Part of a small language model's weights: 2.26M parameters.
Each number is 128 + 32 x the weight over its row's rms, rounded and kept within 0 to 255. Layers, rows and columns count from 0. Numbers have three digits each. The size before them is the row's rms in percent of the matrix's.

# v: layer 2 attention value, 128x128, rms 0.232, rows 36-63, columns 0-63
# o: layer 2 attention output (transposed), 128x128, rms 0.209, rows 36-63, columns 0-63
# q: layer 2 attention query, 128x128, rms 0.209, rows 64-82, columns 0-63
# k: layer 2 attention key, 128x128, rms 0.199, rows 64-81, columns 0-63
v36 102:140058162132084160155077113139079110163069142107135149166188212148131135128139141154138141134120149047109120184107165139170123112092132110107127129143092076111172061134130152101144175133191144
o36 110:104145134095148160096199175189103173143098101139088150186062139073105126120168131124137113127172057136100131170073108144175183062145127162160127117133162105136187147195107115120032095142159120
v37 110:196069138156125075098171121112115113118139150167084072099107135160162122105159157056193156090152126150164118144073137124115131104110054110141106112139094142176087135151171123079106164155100126
o37 110:095107134129133127121155124152130103125105132182154120115159152134128136159125185157099125169132111145115140131099142171088148200155180177096112173123176158122139128116135157081177097102133133
v38 102:123134128123142104133131093123163180114071135133115190168122094097107185132147138232194154137136123158159094125114098127166127109101147141135108120102123159194125096113088132133091137142101135
o38 107:142111052163152134128137153105080137179202129074066142136098152144144139125111149087112115047133068173139154151174157118099161119183150124090142185130121100177126135132172096110113103115152074
v39 104:144039141145124119145146109144113126126162163092089144129132131082077088091166132114102110124093136130079104100181097147066112149170068075123131087106142182125120167104128188131120109089122165
o39 108:113139153081142139155103169073123177165115200153155120127076101201107136109125097112169100089091133122210132074102117097157098135124157132176144159152156098079161135109127123116193175129074091
v40 108:126168176181156096149129106149140158106048104140118144094136192130112152116180126118163136117142123112145079110095192165132084177156125104111151116090156071128144124077147134115151148186154125
o40 108:113076109089112198110133115196203114108183119096215104099109131154131103226127163163076105120154148111105108152186042158113134093138112104168090119122132161091097108175094122121103109128128137
v41 116:180133084141145110088097063142127130150096173095138154135056159115128113185173095123131131117118130174108141120147133155146110090101101134103121107139093085149154152182130099158139098072176109
o41 107:141121133184130156150118135139114133091163087191140140174203156145070095111059195099107112107129126141191096138071063115163126107095120169115172108098133153173162131150102154138097112112095108
v42 116:114135122139121100082165098169167109160188128106144065098120090110110135113174149218029126124179133185138150137095113168167169133118102118109163119144103154144164185117078126099135110184110153
o42 123:183087145102100135145067185181073166106086151129161176152118172170130157187098117096164109064123155134180104139138132078090147140136139101117115105134127126107093102139087090081129104078124136
v43 107:069105108162169124104096154074157162123127108149134137191101126100105109088081134119133072134161167127125111170107156215073133132134166163184172045109092177161124122082112152110096148114109119
o43 105:165126066067092153177135107125085132136125166102085130137176182111105197160169099133145148159117123124124163031160115190160122073140063102114133175112119143083137129145123163139140107127151133
v44 096:154162187121208148162136154088161151131123097121125116160164118167136088103093141174101163121178172071062148153141078095130174178160150134129121108114124152149131095085101111145086076105126084
o44 103:090093102158143116085090129107172135111081171137141116089059191077077145126194088083123145173120133166134088115141122173103131098087060157084148151151080124091134175172106125124116151179082099
v45 104:136147227132122064097105114129127140120122119173119136139164131100066106108118132125158139150091123142168131135168142165133095210097124187160063147116171136121154140111124120151124183166106144
o45 108:090154101131096177155116136139147120156168155079110125102118079110125101176168194133131084113152141121164121140142151141081150102128133070169103147110131080078143090163179170136101144103099102
v46 101:144135121166107138148153110176132158168129093125163160144138125142147077141142156099092092157112101088141167133088083187141186127123129135096106205125104197122129129104121151107175104132118182
o46 092:089069128175117161174096127050085156094113147110056103104107159153127122126124151102155133077153108179139118126140172160073117108155131148131133119148125161161171082154108184163176143113126097
v47 098:152162051172172133178123121117115101161081082153132172116127140123092171082090173030149136139097189113149066079123131125174174155151157120153122163160103085110141100095141161108140101185153085
o47 092:139071151027147193056101146166168079118120126155156143092115076077137144162142093149129144126150129138114166158145104162113067072160090116142115132111124141163116121156102127177118139104136102
v48 112:116211138164095125173139109104126158141068141077157096102141166122164131159101171136132098073130180075170146154132104167120097111109130128121149120172130112163174105155156171137125080120094127
o48 113:158115085141153138105175138124177136175167097162149152137130087158085083119173127103143136115119102132112118134115106123117089142099113142127143118182119088032123178114070154067136153114153059
v49 109:162123125121155149140181178119128166094181119166121129118078113121103104109114091115119124180126104147159125141158143205163149103094097212116143154130161101151123147119119117121105092212113097
o49 106:158115084125058104100101174131146043112102151123090160172165165067145151122094131141121090073173107131160162153175119124080095200145143093102148137103180152132157110093124148090176163102112134
v50 108:074112135162135164151140130156133150123186093115158138140133142147119136086109122107114090168102134084138132116114154130147173108137074123158121136100180176123142145091118156091079113131139159
o50 108:153145114151129152099147111069201087185090130120069123105128150102174094199118114134139155066135157139139088103114101145074194102156156119128115095135121093046150121154126092106159179100091112
v51 093:066085135148165034149090127087173094137162130123161115152118183108143113136143143127175151122090141088128120139116115170161123178097119135119160125087152100135143124163146120076167096065121109
o51 095:143135112086132129106196080051119200171110071130133145094154119173175156169093135120104150149137126184095120112139140124111137115100123148119080102137165099126061140118174129162126211133100162
v52 097:129078118123140128174141096110137137094113169101156137102125153129164112104077112231148160119171118103121126068138115103091108166116161106160112120170187129141149117097168152138122172095070117
o52 100:115118108081162126156067131126100172128133093128136176102107153124100197065171133091131133155098145124113117138131198129151167076144138158118158122126090122144116097151148163150107084153237146
v53 102:160119144144125147076146126150066092164135113216137145104130100132092130198107088157127127174181069137147121115102118152181118134145202066123066145133164092114143129064096108168163169128086149
o53 102:157194165081125118124092090111174146121104134080105094127100100189126107109159125117120139152132109176120161106150131088139119124107125114104129114146107122161099106146119123140085112176196086
v54 104:093092058210127148137148128121138109161138111195132166137165126132075056164093094121168156155155163130133139152089127127101183105153143111088146089105153114086137142122135156095131148148136127
o54 108:178128155089130110103147076084110137085118141140193140059110078145128205182140141144163155131148054078081165113152136113173144139126019117145129167167148141182155153099136126126123109116132173
v55 126:125143154141162128175105148082095071105124131151114109159088106102159097182104135181109140160135150055118114139143115153146099097123165162087143193130176116159100127119113186115090115157126146
o55 121:106139107165104179080129148177160168135107100175142156118162115152122140110139107129105090110179117179114107159134200062132169089076111120124116127121105104141163083141140107136138111120110128
v56 104:114106088092072065167173146146088150052117157098147176144105148091065204157150120139173118153104105158149147101108067129169156115090117124159137188118119154075112071115116086123122129076066083
o56 115:188145124144201139160064169123105071180143086152097142125083111158203082114167123162136136040143147154155137173099171139177113126063139090094158117130106107165157154134111200101093104126087121
v57 105:145112141132116107141160106151160095162077104114143086148121146137103085161143167096188078105193119115111066126075142160107066097171124170138114111126128100126129114145172126141096065152125132
o57 112:100136052118140107124108093196141203117128121119209134190143164145171113085117111127117115127104042086152178179136103144158132109159111093101106136125122104174128169146092130151096119080100142
v58 103:129074091138107104113137182149143153131113156110108128114076103142100129099125115127151138194142143081127155121059076154093127107126089146150129113101174064128129111117160159127153162152104114
o58 109:133154143145079132137127147150161130154128075118180124115182123111158122174158130148089107111124121117116116126116174045095137133115117120129116159149139118091122149170097077167144182135104067
v59 105:134150125108107109127101140162158140137120094088104110087123089138128080170121098162111141112104202149143216150152092108118126128098106130136073074068114141109172172078073176125090136159144146
o59 116:115112153100089135117143146138115057157115146179108148123140096131129216120119107030139106135160167129161058111126126100144123166132173123163139163165089130178164106140116118116146145126062088
v60 101:086142163123112150168137146164096138126105081125163132063152105131178112123246147164105115135088105097143140162122136190115099111102116137126148107112094144120131090103164079125148072184135148
o60 088:108067117061113102137102108126071176149158133117145127158072113057147128087127145139166117127119117148109119117162127141153090196106196149151129101173128088136169121148129167145134119089089125
v61 109:138087071140118143167095114133175114188151157093138117139136153140103095170085135097150127136132130080137173168116136112167132195111136144146190139085149101112091069098170101153146106043138118
o61 114:160207162159138117110139077152117141099135120168137141084154112138101093167154113117126090143160089174168112134125091186118147053158101079108089114153100118164100162130119156085100194175084176
v62 105:186101143118116131154195191126152132130174090115139062181162149155126135147142110066116116057086116131105180122126104125105140167148121076125139120121146150174165152078111108132172147159145132
o62 110:138092151138149112152136102160133136073117099112121156141093126116124147160132142130220137143114125116111147156195085169148080140107150191125125075117151134117148079099141110110153150159158159
v63 095:093040095131147149096106132116115081129099104103103159147096121096111120105112055150180200120149173130169174132118127165153156136155161129128172114111111076091133110158125138208174109085163144
o63 108:197182144132087128145118129141096153126146129114127136169131168072127160084105180122079103115094099122075124125137113094106083100101050202137081133131085170157119150202159088137121186109200101
q64 090:082156156136127127151155161152086152093156158097135077124110103158117138162154132122053105151125112109115113136098163172099124136116208116115116169141126152136205091110189168140154139143198162
k64 097:135101071155079153118092116016113149137177100108146155144139207158141151133083138156178128129141101151108084098151084110125083140131153095101131142135110121135148109121104152086106119170085109
q65 088:105130089210113129174117112160092119151141133180114120085141117137097187101017144150126172147127147079093146127120148124173105169152144148063155156130145109108146150172157097110160098145131117
k65 099:115121165153151111123135112047152168168144076103141093127104130114135097138174105111136154123067118155125110162104161098131174152148102130147099151133157094153103027103147125099146141117124169
q66 090:113135185159177118101152116138101086114113146164119212129136074199125135104096135071105122110085128129153123206139163129121190077149130128102178065087113147160171146147067094062105113167151154
k66 092:102146089187048141127092131137090141151173093164121095162098164122093184176173113138127129160166126147081111159099137086101126169151125137104169173163166088129170054152113114129140126123057131
q67 092:124123118140138148110068166058117183095137188155133123139079109104124111140149107095088101154138133179066107171149167122140198123110129170082104140099126078163197088099154070137129132147105079
k67 093:119135153089124137152113141130145119191117090077093106181198175032166120112115076181110187133084100103163128143185150109126135128147064143154115076112149151102204156155147158147104143097149114
q68 088:153098129172088179052167146133156098119196097106140147140058243151141121115147135151123105120139180150164134152125075106160113176137123079125165131121118113136170132102132193105144128087128133
k68 096:105108077193126143093074138118130163141087168087105022085201096135161147109106199125140172111117133113137101124140090124104149074161083195096113119143149135150091129158219094131133102166087129
q69 092:152087121105099130152122190110099106153156079141134036143114086119119113090110171153123151100178117136093128101166140124141099109134116126163138060155127118135160136104089062078127128157151124
k69 088:060075107089175125210160155144167144219156157145112165139179134111148097084081081132115118159098158150174066215115091111073144142134160114168061125127136112071109081148114098127145165144128075
q70 087:137186105172126138160127095168130137149062199141161101126105165129099130167089143128160109150118177101087124141120134127164117153085082194082115160140121116045109119090111065118135150108083174
k70 088:146168116148132118114083151143106143140225080150084139136141085207187115136120129108099139091133114137143168136134164127127136125126145079142147152119147114112131192103182138101115134114145143
q71 085:086107135138107084196160096149107096157172147079134141169127157065170126187165110154132117166171164099116136100176154141085112146168134117208113129088097173069098116124156084128127192136128128
k71 090:142123093157193167111148112202137135090132101135106140111112126158045124144083092082147093098114095085134095138135116178164092101119118096113155115149092087198150142124148143120090119116140119
q72 094:073137174155151148112125100100138048146129158126116111104070136090140123097120150122098073072152140050137077157116157179182181075103103086126103167086175119135167079131085146104126098149076149
k72 092:120186117145072180083134119168107101154148125076098115183124165132141108172130068110177156174085123178140119124183169085132047161137201152145110111167109161075145113139110195129111107187174150
q73 095:192119092146060127189080138136170053140109105125093105124088170108107135080170101076111123138096147155126093108203134114120085155107116165106137153130083143124173131159124102110183120135139131
k73 093:164119104129126066143133069193149088134107129172129125160154082124128133198131118160157200157148103131078165178091122112137178103106082088132160130141113145107123133119096136083077140148112108
q74 082:118139137135132085171101121124149178072111127155159154083186124114113185193072153087053098147188133178125102148135085110132140159099119154043074107096124112122096158138083147114071159136119139
k74 081:126078123139147143135124106098097141133108144166159070171086119152187119210140144147103150142063130101112136086087114128102105132110102158126176070110146144125098161118114122145133120156138101
q75 088:133120148133154171138123176100112135111114147182099041139114144148111078158112090144116128166072153133172093169064114133136127135143163112110116141065159106141150110155096119136068127136090103
k75 101:142136135110171099085093116089145142168099154139121148215096118105172173160115110137100149081216061182115122097157099116126140091139127113101092081191100142117083119160166071133116094162195165
q76 090:125107180150135198139174122128113145081169167078115205164175142164101120104088154089141093142103161105109129117149136125122128157161077082160094110122137084143109101149146054138130190090094071
k76 090:140168042167088083178053133118192080162091118159167103075135117093141153105113110116126152100072119130210136187127111121136131053124162167114128150135112136075098113124134120102117093135119111
q77 088:086152125166087089072132153077117173120194119171128169138144062219103155186152120133128137125139114072165102142126121103130093151153106130119148113117128147172171097122148121133126122169129196
k77 096:083122120157110180073085171112130145114135116121128101067143133105153170152131114081155096132128189135096152145153136165077178160096154108126104147109126078117103095125137169169163119056110071
q78 095:115109111150167109115140068183137105154115135172110125147137177114110147142117119210096140185088067109153103139165130140096143137090079041080162125106103115149134139090181198062134126102086159
k78 104:166098197103150128136109146169150172098123117114125124105209059148174099157144123117216147165113142175145142059087136140157129124177092193086128079140136113146115147107106083185126112182122108
q79 089:109100130054171075118108113059111126125118101096095130130067103090122195111111106111146137105161121121129071108132185154152214139179067159143113108142163131184112121143142146065186146128132150
k79 103:114118115125114119155163123127120076098133122143133130091214120095089101153187093151131148157138172134103133101148109107122089145135144092158139102097102108123155113150123116116109182102165111
q80 090:143169183106134132170120076152164070152112161081078197170166099093117149094142174089154101167131176148163152090147139147107106110159091093129164124118081165108132125080120141070147177184126137
k80 101:081192141149170133102138181186135136024093092115122127124082127158090089198130062140084136100114075145146108169095075163113082123160126131106132137083100133195140119135133072171069125167127138
q81 097:136105141171091136146184148156141110152144151107152116101090140156120089084156121179076109142128129120118079178112087102121166171143128141101179162143137131090110130073136145124116122095143089
k81 100:097139069084140135113167119151121165132164087089148152133185136117183178058057128106114143109103136091121189139125204147144084108128163121091063091075118057088136102086126105148122129188090126
q82 091:151128173096183109162161156099084196148109073128136125174116115127147112107130072112164125125104115113158107134139081058092132064110143106136105097117159120141163182154126059093108080130125127